Each number is 500 + 40 x the weight over its row's rms, rounded and kept within 0 to 999. Layers, rows and columns count from 0. Numbers have three digits each. The size before them is the row's rms in percent of the matrix's.

# layer 7 attention value, 32x96, rms 0.144, rows 0-31, columns 0-95
084:495471522540462481554538492499426554439502579596495466485491578513391516490491534562544538490486437494527464541535541492581438452527535559501521405468445500483516498519460521454526509499485520495519550433469498546496479479442518526488515488560502467496472552454509489477534437493534513423
104:571526510611486514513543493472535530431455515502452567493521526495461444442489459509534480532487423493483481562426451459504504480412462504502509510538444483486524500479461496504502570496515567462457495481501457541523507490575554476472531470503527542459532489599498472476483464445578439569
098:482471517492488464494503519545488537456545451511556493536525556409470494469564523513538471549508488550486506444472434553485499520560490476478508467537538548579474425486475471412629479525522478572541518534478436520497493518539498486460552450472533506507481498456470440457499489494493411429
097:526467512439473483514552525535445445536483468424488523523534542530554468460477483468518503540511437550487554525542464548591465554497475473430464461529468440456517508528505512482507477477493509505450557532592434530485504551471549535509514497522487408497556469474519476522514529464383567454
100:520489518526545447427489551486455457463580416444508454484549440514514483503541506515542515480449510536564578478485547462518487524476517581535501575535456467536530424488520509487551469553494494492483424505461525493532538422450442459570461512550509509504484535447478511519474537411485528525
100:526574426474439541474494479488465486536470463443430498451536549509528462450553455452582478481542555451494563495526629472507571532484441491476494495478455549460509470510467513445544485488496535527484480493474596458468504481456510530543488516504528545504454455485528515528571433470528517507
105:493470461495528474507377518522507519511544503524503453464373517513533517496451490453485485617505458521456570471474505503494520496579520471534532477494527556472466556502464476508603442483501535431560478518470470548519471509538548541546511494535509480486464495530490580444541462492515459538
100:558532495556470526526422466531544489444547541521495423477538467515534489510517440484458503554557484639519403536471497491483492502453450547391492423484482427498486493513486559511521494473503533507532482504493478504547454544496484477525478517487523586458473448449537499503507477505452550528
097:482509506503545525479553462541511533520522452538480500502489479559495506457473453463459495496487470497477462565599516423489449502563549415530556556551478542459481469491509511556434487546482445511477465434461521516531448487568539528476537468470530473525499535469513518537532636519516420460
090:483490474534463490523581516518470545443435534518482510506452441477553498511450495489565497468424624525528491498527489467466536462530496484478500470456453541501469520594532468529500567453541544620521554469522459462517437507453500439450495447475501511464505547482508522494437511564482523492
098:489450496435594454501510572536525508472443533524557571508564529485516486531534531443575517597503496472450500521512476511495495500492499405595469531512450451431499440500521500532481523441489473551496507416479507462551474517498444532436464451445468483545447511517471512500466496506456533513
098:469454474555539485559537511521479455488440561480532458497531527520540580547547497515520448487607356513465505458523545496478553488549520464474430473483513520519543469459492464440466550502504510501508510551488473484436484474494495499558494494540520529542419449530511522567499546539426497538
103:490468508458477484475506517525464468478515458588533484559471460554423523519436564523537493454458524518511517486458519594457548563450386425462517460505472449472478549525465553447494504545501472441532461507493500521472560502546570465509526518485578506531547462507526527539492504532464552553
102:525498525516430487527500432529575518503466465536448432520514484509480543560533515462490544442493435410474591505460460569517494494453446493511493444529424536483525473505522534511558562479494509443475498525517503458505528535427548518452476531435486509513475580464531486530436502445469545421
101:527468549482561509502475598513506544541484477508514527510549492425513468457429480501435507462545509489494458479465447506522495552538493580379523528511537524482464527486498435542565573533514485553511484487463564461499472501496539576427481509547534459456519463432526537536457502472543562523
091:477444584463477527541519514503445463527527512466464491417426465511520491544439495476544453502535504606474520499527416548453481540488529475535539507495422546511517553421512533478445505499505515568508506492433555518554464519538497517505557490565484553455511561420501457486501477505483485571
096:500536423573414535523492533498429495505546495435484520453452582488534505476502511490473474479459532485466498501412464492623518532431480515507469475512532498497458477475476610569527490480501530514532486481536490517533569515499443549526468450484559441514436497547487525524482546544506442514
097:571542493456497472443448518485547498499471591522493515414522494578541517509564472442554452526516536481505511505480468477442478483472605560541506482479519476541473583503527507452521480507515421501562504424518462474457506466517431553460503534515451504515545472463484521564515473530526412528
100:513459472473478523484568487463453495554515534510493470579480397537602446480542505470521465425544439406522467574466480531502473562474436508518491478427501425518512493444538500514530499483517448457455511495496546565558536489503489446488542539518446486477494451530543465493479528521550525462
098:533444565537506545591480539507539470484459456509473474550518444487507497521488459547479512463472444515440500553516475529484505481428481458492474511545574512413534488497507544500516397550501533550500502465484449515475435454448427461494477554498567554487473501398492534515549511441473532452
100:469563498458583481539455498507472520543520536498584559498433458526495522468426469537510518490542431513531473435510522500539438517390506475519561459510523504520501599506539529499495497468467495564439538555506562508511520451463512511430485548438554467519472570487497481479516525534457564498
095:481446523499577481488552376500510492502433585475486493505434534515505480551496513522447505496520497530483429487522521453553494571529508501446490491424436488517482545556534502465539473522481484581488526564523484454478489520598433499515545509501542534494487572538446552529476497448522431519
099:484503495448474509455576441508593521424493434496428510475469493479503411382483531507547510473517565512489480442416516496491489486474577516540552453483551502482484520470487463510577452487504542491535487485545510553476537489587535477491491496513526553543515478479526548536481540528492582476
104:470415543420603456521576413542529475495510481446537515511527548550527493550483443460514512465520523497498534483472494505519521466480454531525493528466472474468490503568539461539555453504479535449553481442457412583538467516447486553487489524543500514501479492534523422540480579540506535523
105:463467450549555461537509458499530463520452490478567452479469472475486506440502562518523484538523507465514482512442623464527563522433481537501454476530497476519504594561518546477429540546510504452512481477492510515561523552522529544439443481537478507477536438427478470525585491489525482424
114:489501497518454486476586514499472497505486508468518490486493559529524485480515487438482540417483514526493461454455502478499537430553429438555505496539509456547530626549531503543484545470496498514501547400481437431517445474534540524514452490507539474499610484429515505444473516447498455537
095:498456586513511466495458474497449503502520449536516535457464502484486505525486488463470481582569560456535463549519556462500505538538526511478506486505546555427509493419517537459579482559473512551535530430513432456550591489519511449524404508538439460484497473559472479472452501499506576483
105:485522454503563510496515526525548556495526487481519568424446524439502552519487504497488525536448568497499455512557502522529505602478480532434521575542460511478476582458455472566500477498512518447476494538460501470498449466508575455508387522511559504501511505412502479510470484539540454418
102:532510526452547513580462525509503504512477476509521368462466477431467492551429586491497495430467510528513524465468506417516462495487430512479541541449541514489527469490521512555448424527504496490539528518560479528510544429609468509543509530529522435484522476512559500515469446486516498447
101:498419525546567447550484538491484410572435476554411474494593455497478527463516531549489475497548548611469496487467524493546509512495460414565485517491487487518486508495463488546458466525485485474481522464537555476482461484424538451494515516494448485478543532496490515576480583504478521495
102:488480474517477510548506465551469533492494483420414507532545515463493560501528502518499497611519488530485461525437508514479509469489448506554524489429483550536492504489489498434540447568483454577460457428473438475511512540479593495610528545546576504501514461500487459472463512507452444535
113:509500504525495542477420452525465419424494563454552489533494496498519524524549489532500521587508516474511449489462442490591478461474547526436470530496532485524523443455472510506537467460516548512522510513485547533435564551437509539609537463464493527448507451501579471536487477440574503501